Part of a small language model's weights: RMSNorm before each block.
Each number is 500 + 25 x the weight over its row's rms, rounded and kept within 0 to 999. Layers, rows and columns count from 0. Numbers have three digits each. The size before them is the row's rms in percent of the matrix's.

# layer 4 attention key, 192x256, rms 0.0334, rows 174-191, columns 0-127
103:545412530485508463459548541545506518511514515506495513485479497491465492478467485473448514478473496542494534467486487473522473493463528482561457542501469457485484478490531491464504516524489493554521466447472471452467518517510509528484487497472489486526518503492514506492500511498535502533466507529450463487519492501503502494521497512476532520504451461490492490492505499485475485509493
100:529499485504521549490547511492466539474455481535511485538527497431509484512521568476496506503484479479503456465474478521529478513475490497475516467465495522489501471471465472479473481487498496522473445530502513476501521502507529507474538514492501500451457520515533482540503510495528491489506494504446474509480526504537492523514508492492516544538489537473470496478519458461515520497452
101:511531481539453482477499505474514462532489490502508489506492511508466486505523541547504516497545531502472476513524478503538514435508411507496503528515514480535492464550496532482528486516499512503478472485439474486490521521519508486510514467496490492474531514488478531490530523508478477523557478498494515510486463501446530515492506474514476515545496518499507498507503495460489522507479
102:483497491504504456486530487560519438509540505479500499490513490533494508451499492485469507468467528499525576515460502506507480497462520502451535473499495573488506506507474474534483536450553495536513516467508500500484477483487499455513486492511497492474488504456493482505489475464527528512541503539533500490490530508518489481504503474479497530498464448513522489516551511550497490506457
108:482512523513505463527528512530444495498448500498436521521509467479522483467505508458498512510478441516441512501533482450474506476535526530504557503490512511514530505505540542511499490539499499508506489506511496457446519474503452511496437529495493519507493507488499455450504538493511508493523472484538472522526492527474480488528497499505510509516546508519545518491478550528511528540526
104:455493475533488524525539495476488505525509504531492508475499459511501466512490511532526507502479492538468463500448482489537502508483465509516498499486474538459515499496502484531537488527493494440507481524415472516522539533447521469445468504510474467477493484526524489470500492519498500556506474536526489515472521510545470450482448499492524498489493505522508509491497502546546493467471
100:513517530500488465468461445512515505515512530512488514473462485577540430476495532455520497538476501481505548522517482523457521462478486511504524524497558492479447517515482535530480522483492467481526423510512482463485502481480525468485535472511472503477519476485486502511465510489517532479536503478527482484500511505518488488498514504505479549476492510552515444532488496510514517525517
097:524553511461475502519537480461524495462477482504503523527502523467491473510487513470533499470499480531474533523440480527460491483507440521495519473512466492505543563493504500548478542495496524498510498552497491481471508486518488564508494474500517535496452526491481577520473512458524541511514503545552482460504509507481474510542451517462474501532484488478473495496495488507514491486511
100:513503497540504485519477472534496497487487551490510513489487528472465509502476499531508518483509510521491444504501555520507458531512524490504532513501455514500485470483497491528490506466484483509501467484477481491451519521506488551528523509471504493520501527556503497526517497487459504533499519544538520485488499470515521511488493522484489526510471487481541501496470502506528506464512
104:500491537528520485499483525492526516490461490483559478480568507549482514478519478520496488500487488507489510488473538521506486497491478508480448467496478523484505495489560505475514508529480499491478501483521470514500510466502499519521474502473521492511542503490555534493558512522492527457487512507537532526483475501490519509488505507491482504449492500504490470519522417478504512491452
102:480511469466487516527476499534501492530492498484490530465495479485477472540513458478503468480514488479522469484502496497481467557473514511552504498484480480509445473496492494494541537522506506475526491541504456551491442543500452476468538508464466486516508508519517469538513471507498479525490496510531498569484541501487519452507510505525507531457505552494484450542488502481484472444517
106:486481501487499508501487533526493542544489492492486494494552515487495487473486496458514479513469480519511445499515526477508524497494502537514495524504462477450476485524478488501529521529457466495478493501430540484493462524486483492479502498504491531502469491501485488492493507495473497475487423494487518474526527524503491554497517532499483442562494499502527470486501489525509473514525
103:487523531558551472489532482468509453492505494496470494488520488495461517495490460511522485524519546496483529451475486550528505490514564494546490482497484536482491474502527425498503496499488481472499493505485481486519468470518474469482541495475519506506536580492501512544520493510480495493443476509503509507485503511468501523534476499500464517468503519506463504527466508520470503485511
103:519507458519528542535466520486490485471489515531497522500499500518545496510495508531515510477441542499527487525493517475535445532518505535494510510506553502455482468482514520528462506522514487513505563477474527458498485486509463499474498514503461529533447494446483498495474489491531479485539457469502497542526508502537477478539521463488487458505518503490481492472495499430516505473510
101:506488522542525474510497467508498477501449470516500519498508453520495494462544463532527535475513511522486496523490496531519517500513506515500461471540481525509488499497534548481497513517438555520471525520460479526500521518449494482537483490465476503435488492469465495518518475484565514521474501531535526474502530491513476502509512480504492509457495524495530528506486505511498479490529
098:508486490479483470488506478480511499462511481526469532489535452533513501476499490476490479482467519482540535508484484508484507460525486499537526491515495509481524524476484475469455507532514494471490487469465537465498526543513536504536469467484515540430490495523504495506528476498480518458494463466487513505477473483532481488509514491525519477511471494461491497488457419523479479501513
097:458514518522486500502530503497528481496468497521541520502493519486527504480541484559535494494520500518486468533478489463515511500515513470508494470459485517471470490521511529476508485446547504536520508487507486489536519524502500537544551514494486512523526522477491535517513514487475508495517510470447520483555491533474488500477552465521511534497467484511480512507529501510490500533496
100:559491437501528522506531502481494485501519470510465495490462539531444529504474507487535545512485493486484492553473538442485482517458484456490498453508541524501482502519500483537545498467526506489504474542474515490445538516493525523506475520510494532455528478526495484518514500510473489523469475517513498504508505519497518529513491459496481555499493498492534477533553507501497498507512
# layer 4 attention query, 192x256, rms 0.0335, rows 175-191, columns 0-127
101:481492551464531509488498520469472484520448494481540485490540474496507516511491516514501532501506492484488484510503519456501526526545506499486518531478509503493515471504442503525488463503507508462519464520500517519526510544509507495510496497479522526488483513484528431493509481492481438500493502463459499530476486553487470489492554569501477439498528536497486450536488518469496527523457
104:520515532471486491474448474463477488529531458482489508497490492477479475502507485504466505496533496532487537530535511475451522509516504482480550495464530516511463499489492487551523492560512479514522492506531518472530482511498502480490481489511461505464514465511512525530481529460494507534527505484494517528513503470535499493475508479545514501525517529496496506534495483462479488547476
102:512485508483507500470553495485518510498488491510467517495503516521478490501526475485500483455493526477519456524557494487532511436450552541523472488521515490476492457484503513509515542482519499543523466475517510504466518483490450464539462514486443479504484523466498504478493497521467477530511495484492489442476531532505513525508532491476537530504497483507504502512505509517487511468476
102:516459511528490488509511502480452531475485488518470449534479517487465540516507460513520534480531490564466511504497516465518497469519482452489504495506499457482481468465485516515490526474487509491468512513511534468486491465464480532462492492530489461521502488472533505486491513487467495502506497546472440487510495501473485487523517547491507507541471495504474515476495504481484476478523
109:531495522539543498495493481488499552482497458541477530508506513464528543478506465471529517477553483519523507514460456478558523503504514435481517473512485490524461465476522473504506486513522477477479467506454518514485538499558498473490499462527529495504481498528529469530498494488496491521556487492505489522519488525469519502499546477501503493479483559492462506511491511519463513488476
084:497505509527519506504513462460504490497510506512514456502483539508480486490522460511475449485538535476449470492492576527551483489519487472484503484499471485535507526448515456496509465493501483534493500513517516532500505455520461469523516521517490496498469499525535550551539515548484442506467477517523488468504492507514497470544464465521486528497506479525496505511519464483509554498496
102:518500495477492499502497514476467513513495454510491480527509512525502470484516502521462472488534513520487501477510461482523547500509518551451498462520485494485482529477491538509488528545489470528519479555466507495502497461488477494471515495540514481477500492471503506485500518522558470554465498519550521493490485536464482502511488529509517467489521469511511487504483498520474525464496
106:486525521514534497472489492466489493481517555511513509512531462494564486475509506516475496492473445511524501498499500529474492534483488486541533533494452496519515496493517489482521486508441492512456489527564515503472482484499512490518548488556509519499550546511482493519496533529555489519498485499516496528517535519540510504446467498522488521433480500467490495526544470477456465458510
102:529530498509472474476478519466527522444486511498490510477514484518466448491531496512523515509552473492516493545504475585486511479503478486477486447501539502491500513510514477529532479518520508525512495481521432507501480472543478483509476508508485483471468490548532493524563503474525490482524500493502501533521486511462521472491494537474523509501496494525505518493501502535541519494497
104:500520534528516497516530532480501518512515543523496473486479477512509501461506513505520515511478529519549524495580547517488459477478490481496512497524505546501475522494504497489487509457482532472506521468514459536515512493532489478457508473527509484512476505544510510468537482456543519469518500522490493562497512532555464476492502482498526491506498521483478512509496471499519560446504
104:515515475485530500499523509501471558486518540482507532465480513526538475495504518524502545523468501466505507515458519493489528505494493499550495526497491490494501498514489480495520494523487524501519488490465518439501528515461504532459503467489478502516531481469532522496543493551461480493490476580486479527533491509467524533503478495505500521534491523538550466507523494514448457481476
105:500473478515498508514506549493508522524495450527536490473469527473501500548473505501476501429482479516487523417461476591470507509458498511474530465489510461512470523523476496492504520522516526518459473504509469468489477499512546470495520504485519530471460527465519522467467523483512521462487505521513483510506501504518476464539464489497497541480522514496497502537489486469492478500461
102:480524523492489504462464502489500507482517481485510490543538470487498486524482484486450500493518477450511478512499443486458525440486512470522526461533512469518489450477498516524503525468500465536494513472507548482535486530526495448516496483497518471522512500487488499496498494482523515516507470508505512510483523499503536519491484545517517450515476443528462512509533509493478490514493
104:525535482535566509460549459444514488503498471528548514487491555508500504474528463516476527473455512516499516520482491530535477471509481508500504473520500489507510457477480480535511467533471494510436495504501528531500545513507536485525542507490542488466530530503501478482507440509488474454539514514498502501499488516529447507545502525479539441503531501501482517483476508509498503508499
107:491487492489521460528492515480503540535515506500445528502524491505488513508554490468472512542511488459511519500470520509496532488492486451473478496535491457501480531527500498508465453492514502546493496464517538494540501540501482458543430495474478443507482516514447490495499470548463466509499513448522466524494442482510487458510517468482475486494512467443548487503464496498480502517513
103:488488478491492492489481491544520522482517492513557513475493514496488470531432512496437538483476518527501486528523516489488480542529506524489512482485477495508490509505502531484441537572539499516522538455514439528501522525510529519538474510515527462476506489506529493485458460478500519522524530472491524478488473502475521514468511457476494496461502482502542492505535541516470545478495
101:529497493526504516510505485479461488479506486473536502467521480524503508500480547524523547473490462538500514532487507542515483550477511524491488524497492471456491516484498477476487469508517498492500509508472485543512511523526508499504478491504489477470519515497494512471495512502534492521481483460465465531550516462506569486503539526495462483520525509525462473476499455490467490484488
# layer 4 attention value, 192x256, rms 0.0335, rows 128-164, columns 0-127
106:498516525517520507480524520505502454524510559495508483513492451504465493505462517483513521496486518522531417507502517480515513528496522470459478560488525478560483467489482499489501474515491533517516521538486511522508483470505530549482519502508487478517515522486473516481529534510543484496475497473491536505515492515492465501515534501487516514469526456469498488522450529476470472533455
101:521501454515511495462489500511546517509493510501549555489493451497510517511489534534507515482501503454504467478500518504518485474491470494462492560548484458497566480536538502499457511480497525485502457478506451528499527513486522471475473526503487477484523490503487518498520456494522511498504534507511500517462501513504491517504489506512494454505499500555496517549509499539514491505511
105:475468467500521501478440507505537525505521558556519455488489487487510476517501501524473466504517509526471497464534489502522519474523502497505493434455500461491481482525491497501506511458510470531480522496515545529449458486494510512510482518473545498517467549534524437478511507524487448454496423486526494530492507485521471491477502480531523505504530472486509472490559512527496505476500
105:526533500533537504517515512508498509499441543479518472490525557498515520482485523512461515508539517484462519482474499486477484489529477526523537560523492499491473504483555500510517491514500502479495466476546480508531522500505487519517461476474489476498513504520503458491478497498477497486470532515498426499475511506540453500506533501465505488482483485506522514529457489549470509469523
101:522512524489497531520528487474502509502501509512525458458474458527500457541517483503506527490452496472517525512513524427456461468539475493505536483516501513500526461519505468524514474491499541480450543509535480502495473477491528486507539489518481453529517452478489502486495479497503523499494467517526560484483476520534506490496513484529469435504486514505487544484494487527500505461466
105:503554467484485537516498512488478480467513488510463517474521489517534483578519566471477505493508507517509504474497524528471537497458539516538500501497477464519540527505517509560501471523493507481472507512478490538472527486520482487481494481499485513496479491541458488523492495492519499516503526496481507506534458467516494504473509519481497516465484455477529508486486476470495500472450
104:495475500503448550528497497521460521529561511524509507506500494521519512508468483509510509490508495503527496461522492505469536489514486554479543566504575473522486465506511500499501529482480474517474480501534484459485487468466487509480481472459534505507516497511486515508514521502543508496522478482500493480523485485462471534481524531488498475537518531528494482493539510527485474539491
102:537487529522503474484482484462496461470499465483498474459486496512501522536543509504528461493488475499549494482537497512475474474467516460499522494533498467534437515509469526488506492468481513526480492490515510535505514539549503515494477503472471506494566535540539465498494512467483488473495484526508480492489509470447508480494492482484513513499499449487507470489515467516525514504514
105:541513491531501460540493538485524518504491524498495437501523513526538476544535542525490500486493545486471498574483482533475488507499505483464511516473509494492532523468502483542529451482447471460502562471495500508512542519472492485529516501476507533497461485475481500474520476491509460479535486517502511528498522509523544529497491490525523494506468501507494524518492506500501482501492
099:498488509481496506510513530488484527447493540448481512501513510532515518519483506502491456465480423501474539460463531431490497531479466507503554496490479500518525476513507473475459484524497523499507492527547505483441497507537527501544462494503493538476492449502503491537507480507504489527507487520523470452500457509521513490513500462485496483502496534529477474530534542511488518512497
107:486497449489506488515487482468526469525485516519533507504498501530561508458513492482525488487487520493476545494529495499486459515520537520497492532508483504526475515468490549519512452510482493507500472454534510485489554473475460514497477483547498528500534476457504517526469503495477513521499498488471474556477492550521454535508492504460521491509529494544483483437505516522552522498511
105:496480510544520494485494490467480525477487526513521494517527469492494516473492516508444498519449499478467484487493489522501499496464464508477496443503443496518533540494501523498518513483522498530484522550494482489519571482451558546510484466547493490486497500504484484485525499480492506494512523449492506456468515497506503500515476539495533491492454478482483465462475451545467464448505
108:518502485497453477505540505513460525502524533481507509519453515517450522480488485489523507480501523506505529527482509486534505510550503522505541500494492519509484486500565543444515521497509507529527533511539502451520489524502547540471512473477508501515476473527517537511471553464497501503538496522512519518503519499481454557498517520514476480519508493489491502492486504489464508460493
106:468489482502508485515482516502541530484477504520565508506458536485505485494517503497471516485481497554462539512511473505476465492470521479442475500476487508496511511528543479524498501498481473495476532484498518498505509494514556544485486482531491577507521488428496491502530484483512527518488470503522529500451500470532517456525515463479530493519525530502511490514487530506521501498515
105:506530509497446529526464542535501466472488491504487557526500473543462480537504490464502492477479483472429493495509481477470477489470515503504473541487482491504522476532523498514526510482482496464524481518481490520503487505487477505493549521470466537488480536492500527482506475532526546516518496463484483484482521469462521477475509518473468494528532514515468496508477550513514506537514
112:489517430507515519521462490512507518533512498501453461497516480508474502454527495458476471508495522519447473505474509496440480511482485455485485464558477514499497482482505468483462489495440506513546524494510484512503457501499546466523522478506496513482502492471491514494513484500460482492450480414471454490505524493519517548452531500501532483491508523486497518505500555537508506503461
098:489480470493512523528494487510508491526514469487477496492489436507489509502497463416447475504494531472554485504505475484457551467497502491531493472502488505494524500506491503496510528542482491488484508473483519505521519511498500508484542497527463493523492472469475547490489519540500463547531512517490531520501490502509506485455518495472549476503493497506481471511495497462520512514479
102:491512496535455482501524492561542498459506471482495485504495498478516490533510485499526487492471470517493546480501521506482542516501464528516505534483471517475450518479522495468489461531541536518519466480497514480559481490516448502481498461546504517522518515538531512489478484538511526522458529498534526479492513505476482508505438517482540485460446498478487530505524515544494542466506
101:501486498497518511532466508506505506506565509483501541512458500484479524510457496463495521467505504524482541502464523498521533501463489481493541530417505471492502502531551496498466481547550503484484536516546482504483485514521490512502507476503500484494528476554443504507506491481505466479489543473522468465503481455492486505509500495468476535539512530487492502507485486491453478528488
099:515484516481539540500465521526524518523476476533510491486513502532488473495540535507519505494472453479507478510491535470509530511525495519492507455468520527454458512502549491486476517555513470465493479490504485505517539461542556463513504521495492445569484506492502501478526481498525507494504487491516545516490522482474522564509501473516504476524498493488494524528481421495519506481512
104:472500492496484525487521480429533482475485469471486505495453516475485481526486505452496472526493482508499512495485501447528506513472493447497464504470540483514521489483517458536540513473558453498512479496557522506479564514458547521496515481497507527482458507498533479545479450475492547529500494477508511503538499484486458485532528526497554500473501496465494528517479515487520488478480
104:539456538515495480530532480503467494498465498464496504480525499458510493490458454474474481494475474467483499483517501492478498490465543496488488456481515496508492492490508504436441517539487525548497515502527517511487499523544519489502494454508481493506517543491474505502491480532522496526486463470473494529495482484496465486517540488507517497445483500479489466492467499525515483510514
108:561487563495456482527487478511546513473447474525505488523468476473512451514482495482470502512482519516535471496505525531490536491503515500492523449529505534463506526450510503524485509496488505542480487506463540498485540500505492470458481485450500478544494538510531542474495567488514490498520502499507524516499509514536499507472502510445505496517503490487495467544498482473537476496464
106:509494481483472505482503535473486488470526504480495494475494511469515479517490544479498540469502499464480519504495544527528489535502490479500475490480442512488506484508488498478483549495519500511500498440516521509516516515506494462491508529510485527474523470553524470492484492511511446507502501502441501530495561522491507488524472515480491469474521515489498546530501526525499537496534
102:482474525471502507496507498485526548491540506498467468505502507509520483466483461469547530495502533536485495483501480495500487514533498490497497520463462518511530502519531511538514460506511481510497500471473533509516458496549530507489455513538511524507503517479496500503517520511501455518535533511501484509529475524548488482438485514480484526458454519483513491490518503490543506499504
113:500499477525473487507504546554480523485488520471510492474486511539495510465511509534497487482465522528490517512490515452492527512551504524532486505525511551477507535513506507546492511488490476544498517468509467531492514508446476524531500544456504504482488513508481512529511536471469521477506515500493530496488522497477484490535464497506454546535497462489465509546503522524523471552471
105:529499485484550509512472471518548482488515506484525527470537490505509484504529520502463530473488487468522512520543492490526509522518445495534491486478494518480521530557510509463508513472518448505520525487528462489510503508486497473553488493514468510515516471499477487474463496527495502473497489474478505509504499473515548467521488462493486506523507568488532476489478479482439485534512
112:488490524487535501509495527495495475495543527475500498473495497461518539479490518497509518493524500505488496469479507508488512457489519509569529494509536538534510475504448509456457512483541424479531504473529543508451487492512520513555459544490532528477500488466523485450497504455533523528535493511505458549497499532525506452496526494501514501500490511505475470537490504474517482498544
097:521518541497534507515514449495519483497496485476479492508488475504484509519510483523499526510506532522532493487503479505478518472474490496505503517528538521475527480480516454491499498506519522498536429484496517510497483465507470552489493481508507549468495527505459516477471484521460486511544453525510492522483493490506481479483519531546523501520465468472531519488556518449493469529543
097:457477479484528507454519500465517475492527478484481498489515557504517475502490506496482449479493490508449471508509459499538504529505546538471463469518479480513484535518496516518472479527519499526443529508488505547495564516494499496497470531553507464472485476449461535506508489494510506546528515426431494506472495473445521516537519470461488485477496518506497506501504488487473498545523
101:540505478542501501478532497510504449492536514488528524487493460475462504499581514507468469516514510447476478504507483502511547496518481514501525526475511504491508482487492497528506544506476502499486539491517502480560526491520463499488512482481512511559535464518530522530502485462454470477504507527532486547490522497507496495476468509469502527506536524504494510506511493503506525442511
103:447479505521506526497496519518453489501498527520471458530466526434495492520477512457513479451482528468552496489492483506473499530535523500478487506508503507492488457526553488464529491475504455521508512545523454513501478522481480508482545523462465460524550521516503512467507489488501498498507492533507492470534524493549517496522475483486520550539514472507524498508512485493481503512455
099:509482455448530480507528486539493497503494490501551519513506487488516484532504532539502480496496512549448504511517517502493517489469482481530447537485470472527507522516500531474499523440471499497521492503514469523485502525470477449496538499510522534480489478475522522525561485548488455484493459468466491479510492499514529447486497489476521546455457489474500527475476528464477501490526
099:452505460517500533501496483486441523481504505513488536448491501512481491488492494549503540466478526482508509526484526495512540509495529491524544497466507518541529483479526528536486469516496461477453454484496463533511526508474521480542482497495468452503518541529514468521501496525523493497440491510493459525496531515474498502519472530461503492495517503508521508521515509469532482478474
103:510509497488471490523527528479529520538499504506487487485526486462485505515461516481550532538503478506488517506525542545492513477525485524536475541546489466503472523468524507481521523504506498476501451552522525449474513499471505460511521520559485473504479501560526532499496524492513497477513468523531517522508541510550492466497467527520460507528468500503467463471521496496497488462482
105:496514520484456468484459505509503488545473473537467504458517490497507474502491520499478507505506504518497557484500496470451508535526488474524485498472486546486478450482438520488531501499474526523540497507531530499507460440523530509541485488513527531545527549497526496501499527527464493490506530457532518515494519502472507468490507538509506506480492467486490473498494511495503456478492
104:489503531515512520518471476504517509489512507493504490517517467492499473475471491493501529522516470540526517492555494534492466516505464506511472495489491522509477463471476501527491514496480480502514467509542504497522518506511494500498516523501452513495520479548462499523474521462477528485556511467512539454476523519487552458487500525494492523476491485494464536462523495502458501504482
# layer 4 attention output (transposed), 192x256, rms 0.0414, rows 128-164, columns 0-127
103:500535486481515502475461529472456486452515442519483511553495520527546491514476488496472497499487500528523556446478468477458488492471492502498477486533507492486525496515480504497515501537527444532513507483496503468489465471480502478499487509541507499477480518539501511490500508479482454473542495498537516420465499489479511521525498523480529502472482525520502480500501525528489560527524
103:512525490497519497518521533511490484515514504533491504499504501510430466476519464504428486495545540518489504490517509472502544521499531497539511538534490485480546512467552490514463475513501512487534527472520471498486565521447473498488486503536488506514506465494499474497514457503489518495480435487498478547477508537520458478533511536473481527491498471506518536504500532482454477488486
105:487511518556547528520522465528511491483441514478517507516490489510550530491491504497544544488527472524502507520461488518523540472483500490532498506534522492467505490438516523463512474502450510501509496519543468527511498480529497491504499449501530508487485482482458519469498467498542484528492468518509490522485505512515518535509505512459489506541474532501469487486489530536501491523528
101:558477482495520439480480493480457503538494480482494464448470512503501477498494460502449484497467498522488475507478484533492475456467486507494493514494486484489525506487457522521454515472547496464464504506519490483447508496543516489486502543498478511494503508486493506548500504522524511507519511470518544498459488495458497491530457516527491506507514520513484478503493461526487524466471
101:507496471513481532534495487514481460439495501527542491510492467508498535492492505499510516512498476524527511495503463426521547525516459509511531560463527513503515515522482504500458483501527498524512507479469508511470533532501475490519521509501510507487527490490482501427497505547494485466496512548529482495513493472528491493506506497506480516508500465488508473512508480538521501486526
108:513454534496510511501544498502489490535456546514493541536511525504458529481521488497524524509471481483469489500489482536548483500517518516496490543466493506503454505501496539474540495494528462514535502462489498489490448468529542503502461538506490492522482482491472473496477535499484529430525506462482472513455492502464523479546486564503500461566520527527499506532520510528469487534493
105:472496482547516492480520511483486475464502521493497461469530473510524485455495514467522456472516458491499501467521515506557466499488490474485462467513510523487501509465534532524522491521476463557472509529444458536527513498515516488482483524527529468496503544556506486520467463536486479460490490468480508520469459528490493477463457485522491477492486509503458516495480490525509514478546
103:461487489477515501511493464536522512505523535503506498480519549514505527485479511495477516547474462518519469487536497484468500507495523476519518479517512527455523513504478493460551542520476536513488533486491514487481522453478517512473519509497528494533514548484497526522455483492528500489518536505503531494528469511501531473522494482505489485487519573485490485479460536492513451496458
102:462496530512457548521495501470517484518509471524461554517479509503530532490481437536510543488505506494492479468509536500500466481530526518521478469529499535525548463525515485492505512475520544504514515490485524527489519533510483518489509490494542485538511493521482512508507522511471523519488500462511513495535519503473477498531450522468498518525505527456501515534500488460485558561467
101:539521489508502481515493481532522501516487483458527510505492539485522454457490506515465516466485519508482501488480470525539535492500511463504436520502497564475506458499502481495499507538549524493502493475531500482521495482541453505499502473495499484513521491476496499495503492500521504498541528521536516505515525489541447483494525470506515492463475443491474485489505524476555501461526
105:539520545464490499504528506439505481502536494495495457525480510538425503531488522510492517517466507506516491486478505496515500505457523504518523431489515464464497490499465497486488469520506503505494500536484480518480490521511527522522490506505495463503511522518527507525505475478508459490509504461526520487475487461446516524538535499509516506468551526535503458515500490487521470470528
103:531479467473511518480445469479529495510525478507545518507464525517515487536485532530499504502532479483470461469526497512468496510565528463556513489501477470516525477501547479483501524487480504448490486485488522513524500507507508524486493558478499538516481484517536499476530485495530507453500489485552483526511494534526504491463487522504507547477506512483471520570524499482465565505483
107:512526535538553527510490475500522491514505476479496479495520488508492500517494545485506476484504498507482480528539468519484474522513482509467513497476518524485516487480495439488529494461482483540489470528449564508537510505528506518536482543506477535535500569532492493502508492548488472509438557479532489489510470506526461479496513469505507510476478509499476492491512487475512508481520
105:509489525535492523481508462485504516517532474469488500504480476534543480505486453512496453502523523487485446475492485498523523486512472501532502514511489475465509472479476540545511479480518528494487516448540518485502488503446477488526517476474495487516522521524494496516503479521508505485494492544553494521478516514464510539510494469464510536492499519518519539508531501461481489519478
103:489461481482484488508515491483465509494557485521473427515533502520514491420530515466536533456498504581512487464506513521511494506501552451491502486474517537491495488481489470487471466498489463532489545467483510482540477537503499528532506541527497478485492490464502497540501465518523463464500446530517455497479504496493518494455459497520521469468493455504499494536482486448510474508485
108:479452481512450475485507506470506476516499516429502506516501517518480479518498479504540469503463495482516560475497540471555507499486499477530505466492488463518503463499509497498490499509532506497478496538471534479507510493508503456523483465502528470524448475518470485507510492489543478509524479530478499472557553481502537477495455452511502483491479470525469515502518452468499474527488
098:502491514480511498485468514523484464486474526532487463513512484510500505500548536512524499545465498447476482469474512500495474526535480520491495524443494484505515485473524503486506489493501469490521461530504474488473479493513514515493527523528486514438505487519470509484516495506554529481503502475443472446462551481492474463476506495496457480468430482519518503452458484516512522510520
105:497462550467511487469441494509503469542489497478496467510508464547498473513563549502480480534493484463487494513489499466513488503481505470523454511484466510522554532561489506505495470503520499498508518525498529508446510487484546537540506501477469480505503509519477520514540515510494483441475521483479517500492506447510468508513526465504478558481528508496482474515447468430531471516520
101:532506527533532492495542516512477480501464478519541504518521481512530491476543521508483472523533481484476505445450476530520495514498506508534512508512513506526510512479482478514523528448519474493510509524502507488516472503457507514500477502544505508503426526480499495519471532499409472534520520512498497508514572557546482515518487504520519525521477493476494496497506519519497493473496
098:461506500462454486520593462473494492495465545512565483499485487485538528507497482460473495499510488496436496530485504513553486510487522522483498533499437514525493486509489527501478496461510525537478479527472508548469518505517503508516550483493499509496521526536519499501505519476497520472488482476546509498530489499509478463514507504516470524475553519510522512521488510523539515523516
104:503478520459454492506450518534521508522526510490538522523534564516552510477505489535509533508470509481527506497473522536477504533529454507492497500534442547459477476527511465468504492478470513486520535493489494482547438507475469504517498504533465503494468454491439532527477504515480511485503523509459458510527513475536521504476481483547485497479505498493521514485489473494460507480488
102:491516496521517471512509503521515504525569487493483494511465523504513504476477507503526537501530530521512534461483507435489493504507497459509511516520480481492507500513473496487479485494494519495495469433484509478491508477505454522523464477472516533506491509544495492529518524482521475466493538506503489454501580504509547516483487510516480511488436532512504483496549513504496503497488
105:427469471518492512488490507493507527480532483509468459525511491500471535522503471508504548494498492486463514440511489497489477497523484522526518489496496496527490517569474493515493479469461505477510470502513515532478536533501479489482513453477523521464469522454501500497539520511522548468495478500478508508435500465459536493535511510508518465502541509501441513458512503522496518487488
105:486519504534516515529514511514495519525520472473473514504508490506521523516571509468477540508506512517514497539448497512466465500508515499511507519499479484483514506549477509511492492544505535477530503554475506458510468492493458523513505490483497475546505542475498473498483513538480538507460511468542473481527437465497500528449497493532482556528508514488504536479480495517533438489485
100:518507503538496491477453456506506461476470476503495534546462447517501464479531510501541505468512474517512496507508456528442504508492532506527498507501520494515450496495510481482502519462487518478422463512482492545489526458495491502511498465489503461496463495519506454503507498495533485504443496529523512491485555494477479497526491449511503512464461459544480508498464511519492549501500
117:515481521484536530493511474468476445509531548494505527479535497519490484486474501492506490478490522516483508498497471479480477449492493517463469488512467504516518522524539483514506518492509482503526515567499492518494483528552485500488496485506551520524464478497505495488524485466494501511505446508528472501477463472555450498469523476498525509478511511492510468519486524449456525490483
102:543501536521436512483561488488530474507481513519523508514452475489541528488514475449503479469509506501497481464447497507502529492456522490512546520470518477492517462525533496532502489514499507478505493570459481510463501441513485511513500508498504537507508537507495515476492512517473461465500503512516507518499485494511481510474508519507551515514482502554470504492475485501541492429454
111:538512530514496532515554475528531477489501474498517542493477493486503503492519488527492513518524529458536512497490498505534480494464523497445539528503470455449484486479480479508583476471496503478532463553501481502547517478528486487460466472489499527442456525489491474483506515502459445491463446488485516498463514452503501506508465512490488489487520459466525526467530538502506487540505
100:493528499511497504480445563492482514449514529550516493493467478495529491464512571524499535529535468515425534485511516481491495502486466532484457492480489509518489504535484528491493507498503502482491504500497483483531513481521489484461490495470509474477483493493493515504461456498540470518486546479437528481531498522533539523514465542503506571460511523525509479489491496518483528492469
099:510466505483459495515493475473457526485527514494438515521501520535511515525529514522513528494482495516531490476529509517454525495510516434503521501534477533457488507484490477527517476503530522515549464522506433508514440493515502472476494490468446471530509521522515490542484522461502503449506458491561484518506546507484539507545505505520493483458491473497523522487537462486503514513452
104:480499475455505495484474504508537532513493485511475504516463532515477518505493492474487532496500499460514483502519463490493511537511489490497517472470514505502453550492500499566507492478474513529517473496458517510465509494455531546505487530511529491516477507493538512526479458506492504538498526481505530510538450498494525508505524535507503467533510453482501482477493473528485479523538
106:528502516506514465489469466474459492471489479461463509477544520513543522574505511473474483482490459484473509483522491512474491497509461475487540526511480447497533511537491499484483511500468477492519486509489501479461478537498504506528503494535501472461470524485484517471478500469483496496497510509462498487484485520458493508507484469503504449493452481517473506533486531521500486532524
099:506496534524475513479475488515508513527505506497463512525521503489506461459487453521505506513496488475562497508466492486481530482539546464496494472493509473562527521464495540521515520530487477466482497501467507504488488505509533513529488532524435428444496480492488474556514487478513514534522505511492484510496512467483482535511477515536530505496520501499487477538482550511488539502456
104:531473499491556492537533496509521452512489489473492477514511467494505521483496484470513530529526494484508522448493484500546491513510521504481507505462476436465462506515478517502525542539516477503527481511478482458481516457507520526480476517517480507529507494496521516460492468490494495533537473483488479539514447528489513460484533499521516507525494512495492487561505480498475492507505
105:464488501489509534489504485499488499484506496491561514505533474545470495511556530513492498494490512475553467521500493487505449555463511459494546485504528491533510505490503460500471475522484499459522525487499484519474509551541509508521477517455517521474502531459513510490533542502503509503484522460495513489483477510462526494476510498494538491453496493469471514546514500507515503533529
108:520471476492544485470517497512490503510489497445526494547436498506519506463484495486570520483501534505525474541509546497537498451511538461501489482516512521591485495520489508476472454492461496523501545506497472465514524534476530488515490530503479521482465524532484504461529526494536483494486471510474503474511504531495507524499504484483536512477520517512492541494534488493524540476482
105:488465471462482489482494515506448490462462508459470492494486462548555536522498508529484526502500508479514482512537488445481502490515496496494503487511512521528479458533494513515513476518520483463457530512456538503551487509491505500485536517519514487488471499490493546475512487485494514511462500526542479510519491489569481506506495485556508482520480506485462515485512519523548518488484